config.yaml
n_layer: 11
d_model: 160
n_head: 10
n_kv_head: 5
head_dim: 32
d_mlp: 320
vocab_size: 1523
activation: "squared_relu"
norm: "rmsnorm"
norm_place: "pre"
norm_eps: 1e-06
positions: "rope"
rope_base: 10000.0
rope_fraction: 0.5
qk_norm: false
attn_scale: 0.177
bias: "all"
tie_embeddings: false
parallel_block: false
extras: ["local attention windows", "shifted keys", "capped logits"]
init: "uniform"
init_std_qkv: 0.0448
init_std_o: 0.0
init_std_up: 0.0448
init_std_down: 0.0
optimizer: "muon_variant"
lr: 0.00542
lr_mult_o: 1.08
beta1: 0.9
lr_head: 0.00644
grad_clip: 1.0
warmup_steps: 200
schedule: "wsd"
decay_fraction: 0.779
decay_shape: "linear"
final_lr_fraction: 0.0
batch_tokens: [16384, 32768, 49152]
seq_len: 512
doc_mask: true
train_tokens: 219700000
steps: 7365
dataset: "wikipedia_en"
Each number is 128 + 24 x the weight over its row's rms, rounded and kept within 0 to 255. Layers, rows and columns count from 0. Numbers have three digits each. The size before them is the row's rms in percent of the matrix's.

# layer 3 attention key, 160x160, rms 0.0807, rows 108-148, columns 0-159
109:116121095135132095135166163092131121108130142108117087128094130110154151110142156149124120068130102121132138119122152074115154140176115121153136192155101149091144186093122109141144091142094114119093140104124122154100129099107125144147114119091105137129138166085113135154049133118129148122094157136083130106097161138122133139092119100135157129145151090190129140124103108099119140099090131123118111121100131108137121114131131123143130091126162123138115108129152102178123152124099136
100:094161046094096146148146094110104120133140132155138079165121173097112132175154089139112074110116112134086128133112099117128135184136135152163123105116124142106119105141156093172122085146158121104115136110139149162158160157113150110148122122128155127079126144163149109151145139118122153132161142148158106126108159090105126152149103069151124122139148125147147135094092121118130136143146124111128151148109136121153135126142129137137116105140127089130135131129183086116122133165122167
102:156165122190078155123121155126120171162152153123146092127149154094088170101136177123151111121153080161112146168146142136125124141108139101086143124122143137125113126091127128128141117103133146089120084106144121125119157146102125135142119127082144176160086139095139118147143164051151121139107108125177140135135146135150145141121148152129149129173134126134153136136121129154139113152162122125151120120132082117158144137127182140119096127135100169121147135089110144108092126101155101
102:140138170134138144126142117112109116145153130150189143096097149125130137118134115103129151155093109116100136160112084116140115121150133108161103128115166116125192142180140146131096130121140160128102063122143109086159121098140091144120107107127095123152128149081147129143127090146073093105177128116121094155156169130143113097143163091172139104102121099134132153180113110110145135107139129134128105118124063154109109098156150116109106125118119110106124117118146098134128091127100113
098:167149125125148150142086122106127127137095144140157100096120132125119134111154131122076157112161142116109122115105145130128165136041138132163120165122111149152122109148119130117082106159135104166105174106159126114113086106150160145119152119102133160164158111115143119114081129083141099130108154092135083115129120119117106142124145138107081144140067123112091135108144084122141126137157129146151112100123133150127137068114136105100143152181107124152127146097153138143117143087129156
100:107108141091136104140114144080147152091145130171170139141132121113101124117108173131115100176134121128126143105103125064159121133128124165151121172134116122130154057122123124134113121093135141136119158118124119139145117156099193090128136153170117096161101099102129082153102092117130091127142093118103122128122110128124139132142106120090139099119112137140118142139108177090123123106116092157129168127106174131101082156132124110116153138137106157123125148140096169079145105110135093
096:111114138080098114124134098105163125073084121141129129094143096148129114131133158151148106102165133133068117153138115105145128163157120073123163129181119153107161121193129141082171128130147098088144121132113129163133100139131124123081152090149123144160114182080121133145126124109130176151133136140104122138107139130083146159098124144139136082130123094164138126117117103157130095162135150117073126156131123114135137111154117175121148129144109142136123125142122129129102166124141115
092:115107097099128125106148094109103143098135158100149103121079090141118152184150138140118112152146138130168138167119145146124137134097119124124110089152119132136117118119147173122144090150119126120139142123132150126144138079091113099111132144146134129138149142114111136145131153096147098152162137167095087149117109152149116134128125193145078090120073125127140141133111088146167106176105140149128154132087167136161103107142107079162076099122140156138074129134119147128138127132163169
095:133130147111171108132125132131107102131072139137100156151095141117145114160132167157103130169128184133110128118092106114119099104117148129137156096111121145093125106085077127149092129120150105091060124151118143118146091111101118101132125156106115182152123149179119172159133134090125107111155121105130147088147161121116152095137103094132106121090094111095129104103130160115091126168122076139150131152097122091116119134154116156117139126123128118137118124094108139084124116098109144
102:092161110148142133114134133131138128117126103140091136156111139147103150154136159104122165119127105145121101121154138147106109136138155125153101126146125130143163125105145138118134090161105129144133103126103112124107109131116094095154105146116148113149111152116154069119106118109104108084109127104148107140106092118127198084121114159111137103093139084095172152085126096130116143107152146112162081135170093124139120173150049118172079142123146140131114125130130142122173109148110075
104:102083158147103120104119116135133124118140106108140125130137156098133108097113171131113112147173125123134132084135123121145153101096110136096147139143122102111177157149151134150133099121108108154135120126124054157111117100088144195155124135162116159148156110133166160137132062133072146130119132150180154133135103118149106083171112107097155127110096144158139125140162101146152128139130118161140102123137150130124120155141092118111120135094156155129124137126135177177143121135128176
099:167104174122106096115078131143116179156117119133130127112079129129066155115157133141099135121108084120099129142118108130153131135077125153114126141106154129120107126147129119123163124122125154149158090101127133135144148126120078141119133173162152096116154157137148118141151131149154136176165128102152115089123113121106104132109113118123176105162127151093057111117140167169114143110132081131124131088116159146117154113142108102144138164153135126096173136100116095164132104121094128
098:185132101123105119103138098121146161107124093129102112092136162123125127139113096157153135130120142124120135138127122093109144106094122138134086147136092156121152135118124122109089145148121162082123115146136140179090124136114122150127115099136206135118076124141085113102190194124120149099120118128143101091170122131187148158131111115119150087126092138121104120147131130161151115085097132145120079103124100117151086116157134130132111133103117107129114127125126161176120140105102134
092:124116146117130160126126180151120138122134140084126155110138082134119083141157168145145091089114117149148146068144146089113124134127170142139148076155116114155166130164147094140077127119119159117119091114116154123110136171148113142177096119100113171123147143118121127116133130131139148102111150149134074159122157132079169116089157122143111080125105148133098130089111135167140144136144162104114179139107125097112108134142166110121124106134173123123132141119097158130141137109096135
094:128101123117100159093111121132144110159089128109109164135128184103151132174166137112112063148107156137098116102112130121174123134171145082114121129155133099116156094126132124111113128127109151147170119103122155154141101116194111097119122146100102156186119080182151102140097125147107134148131083098145106141149127119164118140111155126108136165130126176126156097127097125152146097120143120086116110113143130140121126120148136151141173108118134121145083115125078130136131131141122147
093:128174147112126132126131157119133124080080094110141101121128144078123117139110139125114124145168136140151110107132141159156152114136133123078123139108093118137120140105136144150117124117180129103135131119124130128158125168120142126137168097094136165145129123129155081105139145158183097110163146171112154127135131120108131141165142165147122144133134148108148191090106123148142138147124100123104161143153104142115097160124152073133130134090095112101080112055123075130119103127126075
095:174100134121122137100154144120116101134103205136132111115125090107116165104152146126097118096094149136135107113122124144117130143102133125125173116111126146134151149136115152113147082056162115161092168120166127137095100142111190144113167136115104105087164127171120116133104152105080094079104103142101097157103087152135120104085121111138168113133113116131118123146124162119128116132117140120101103129127122146143084169107123149153122112137144111153100126133122080148125142120104135
103:157128132133102125211095101153142121131148157090136100070127088119130144160094122148129134100122171127068094114175120132148126114111125153134143148170152126140185150142135189150108093136117148125146136140114098116147120144115096115112117192127116127143093137071132121150177129110113115118111145189140133143148127122125098136121120109155111127155145172143173111120129147171141148109099136149174107115130164117135128156124147141101155128127148141116127138139136103149102124113127124
095:087138106132168124072171104154133087127137090102088146126103124124136125163089140105109151108104172128170160129105136126119125091147121096134171078134126162150120112132161137125117105158149136168123116124117115139124127118131141139131092134118129103131106146094108154143117142088098116155153108168124159109124104107101177120162143167139097152149126134153149119137142141137115101068158128122146173073146119141122150129103108106158141092170126118114121137107163146167095084144106105
096:105144148143158115153121123067134142155082151133156134101131184136167154114190171101108144089105121108138131139150121130110129114117169126138184108112101130115132154141130155105135079117092127145126136154111114135109117133126118121133121120165132127129114144136130129132070150180143117171159134125121174093137146110177128095150144134132136111188125112160162126157134146125130141110122094174116090084142141143154120169136152095108114168135159161137131134153159095144163132134139141
093:099147126133141129114102070098159133170157149157156115161147150122094137108111112132121088115133132115066127112175149141087131137119137100120125130146136132094133117153150138117120138105150098175091158162134178138140126132086158087138123152138106123140117084153154147108119144108083150113147128161106081165149153121152132116118175118118095138156097099141097107149146152148112076155118129117117164113149090132113148114119109073111124139148163142126124162131131141107090149175124137
092:148145164113147159130126153118193114135156138116146159139148146087080122122121089087103136151114175111096120133098143156111136134115140130127122153104107084123111107139120133096112128128141129160121086108108122134170107147081140130122124163147102134144143097161124099134160163101149103107166083154170086143175101119126126154147119137085130110144111100165120100141132142076133153154130147126122172154153099144123142123119134099148090134101119105108114133143136126084099134125059147
099:151121110159142140144138110130129108124082149078129134140106114157137165147123121123102124098124150128177132091141158098093122144162126101156091136132148139116129178098152130119118123147105114168154155143121117120073128139189097143113167124136160136119138178104101104162084119140130111085147114138069149128101118138123146162109142161138157114118138135149143133151147109139142170087097106180150098160102132107137132100138169160140107108144148161130081144108162121096138125131121095
112:165122150130142134114130159129090137112137180141089134140169125140093150105121093122156077132134187142063135128140136142126134137143124113127125125130112135098100127172147143103124133088145095160140120107093119116112101176094141139124146147135137085133125107128141114072146125119157121166167133156116109085149120150132129125123136114111098077137091147184121127128116163110095111141108094081113104123171122186077131138148138115150149160137154108124135128136086153094115118134095115
117:119114096124076081100132110117132146133151107144171125147107111132107135159088126110168092147143129106067125150179151180135102132113127122113122129127137092153143198139176132058135155105173097155083124132078148126158156135120164156112131121140114091140120075167132137102149119147145151126133115146157122162184143124132117133136157138109129098133136104143127105174145140122111109126132129109126127128125130133078136125111119101158123128135157107154145119163163126106130122142129148
105:125171145101118142134149120167127124136090133147158120108113141141104120142117131118171090146107108125151106117162081131136140142155102117130173090126117157150126122128126132151110106120124117136138131180192102136120114170127142102137174116125135139132092115151118137180136148167221134129151077103091107130136108137116136119117127175128149063121114120136125103134154089099150156142146142131119138128111108194165130132130158135113150148131143117105176140130132144109084131113135164
104:073136138105104169132176165150137142122136122130130124150072137119132101124146121095153102117139142115114088095084136125084113138140116111133121110120098112161135112107163118141129143130095167154130168144113110115164161143133141119132142127109168151143122092147108101095098143103106098150102127135125176140113136092167094165082166110159139140114181151095139094098124110096131118146127105148102170134115122160132157114147156169144132100131098080083139097119103155148109136133135098
100:140153121150140166121135139112132129105133104119125093162164154169159144158144140154113158102166123175161101171122144130090078112157135134169110094107119130148117113143146120131136147084101135124099102116133128133072108101126129132128173098057165135169117097137144134148116136100121139142092155108135119107163111129152128154178131109125123151116101178151140083125131118156132120112171162112164139144156086122146117135150123126149112139145087140153149143122097173136137155115135173
079:133158145156132102124109113122094125109138125124151142083133122155101151133159136148118090112088108112100131176154152122156103149118160174154144141110187136137124102156139109108133108139147118096108170110157125115114156114115145125156160119136106166094095124096121143124167148111126132158123094115125123138136104156129132154162096130155112150118157161115129130201096089166186146145100125124137118133096133123104126161152128128137114125129111143158122167102166042115135116112100098
091:141147116108168110126113131107153150132174135127130150139126126146145107168120110118146100150134140136113148132119163135098143187079166109121114086113124097133101164119143084066120111108149105124129090123161130149152148112088156129117146124118176126114102144145148138134123072117137113095161115130074136136157097134116093079109133125148164122095136103110113092146125140076132127142117134130143133153091136149112133114137115138114125122100219117165137161146125079099124104131156135
091:156179145148138155126125176130151145138098113101122135138146151091174107123141126113104155139134132118142164114102100095116144137159145148111133120150110147142116140134124105178109113123142081136114188146130133144118089153106119175129101136089134122157149139121136125067143151159080110142161132112120136106086127112156105112162100113079113108090156096158146138141113146102121107125101148141098114126093176086118103126143155150127101153108078127153126112095119141121124098112174082
080:140140157121115166169154152133143172138130114089153130123134112094084139150110153091124127109114132108141162168144102114146128130157134204129146110159108112149132123117118107143159144105138125116080148128114136132124157158131128156103158115108112145162116088158097109132120123135117122132142079110158124174124131104107089136141126132103162098127154144133112122113158115105103151135169102159109160101083120135136083135135086126122139121163091135102157060145188120094151087136132105
098:143146131158084126108130100133126133174119128171114147119119123076141122124124167134134137133150137109123116114153126173158146134126106111104150156131113130140142114166190138141168102168157122152138155122146119131137087138138119138110090126145112120149142164125123134090169196155143129153160155122153122107175125133155117099167113120111101122140152106163153134169133121144122118136085175121141110192127119133135192138138179119142140156132104111175160125108105148180103135130156123
106:112110157116134148140110132123105113157122139151154135106157092142077114164170108120118139123122123130108141145125166176099176123124137135144138144085172116092115075148175112113158087107134145162118113144152163138157118132132136136084162148125150081119118119119098181124117162143108121119102113135093103135133134108140104104114120120115134137164156155116110123154117092138110085151107114115135154158085109164049154121143140117148147120164171111109162139134140112127106165137170121
111:136200194141117098097140100142148128144072136133102111139083157134183177166133152114128124111124142127122160098169125162126160063157139124128095107108145129152111145099115108136104139105100081112141108116133121179168128122112135170125151118122115136111152127112088123112158105135128096069093123148140132121142134122132139138064083141165102135153105135117156134109108138113139120146107150147130145117126136126159143143124133107125126150102138161105138106133122158101109150161154133
109:113151128132132118081097081121143139141102112138109107129136140152031120129148159080069119112130133152119146123148128151151123121137126116112123107124152160107136104144131150139146137085110140127146103165122098122143124101183111158120078109123123125121126123132176125126112121118166136139139119101143104135118143091117143103139098097112121087122207108126108153091137139097136156110147158061132141095109089119118113144107087104086113095168146146131123127134119140141095125149139152
100:087103157131157103164097148116129127102106152147142122147147130127106133090162151124165168162149110116132150110150098113078119134153147126140118137115130133154143121131128140112131113128124130130135076119161123124114092089149121135131114102137127120147157092090106078172070091153116131158093101091138167169136125161142152112118172089148101085106149108134155181178146133095136129092129152136117119098108143111159170134088153106093175135110130136100143115096125142129132145136106137
104:120152120138097105142098130110116101137135127096157138105140157118135136134111151100136112120121091143132143111121164089138087152152105167131143111139196116110112156082119100151109093156127131112105179122129125126153126121147141115187118129140193131109099104104144147139092092128126107142141161106116126114130139105053154156135123136130111101139133119112103119119132137183124116112159141099103130113145172121129154105140102113106141138145083151168085130113105169083147123150152064
106:111164105143111126090143096136156158119168178168134147149132127120107162140111147105120085106080148123061103151116151127135166151128128146113153084102142100129093147150114124143164107154099138114123124130155094153122116154129127137143142103160144132141092068145135091134113119138146121116098170139094165161136117104107168113164130153118085138090141118133131149168161130119111159155165130135162097133152131152161126126150156132143156110083143151150100120089167117141151132144121154
114:105144133153116136102108161128132175140099065107085081156126162150136076115144153099163150129129158114117083140126141118104077138129073153159146134102099105127091174134146067126141140117164125123150086141093103131109143155087142111129136136111131138115101146107133136121149137150104127107152123139121123165113126101126136105143119129121153121103135133098157105125107089113109149158115141120140118149158094085088152179091114166098150139106160104131124121071140142105127127135122111
108:139122140091126125094153138120098162138161123119102069114141098120129135129095116126116136085116135131158106096112148101110139150150134182153151123107122128163137143129136135097110108143141122115131124092120078135176123141130055139085124092146126127159136119116130154110126099091128123135124144121092124112120181115149115153116112114171124098131129121161123067146086129109105150104183132147115167140090141108110137106102114101149138123157115180160163141170104116141133136194111152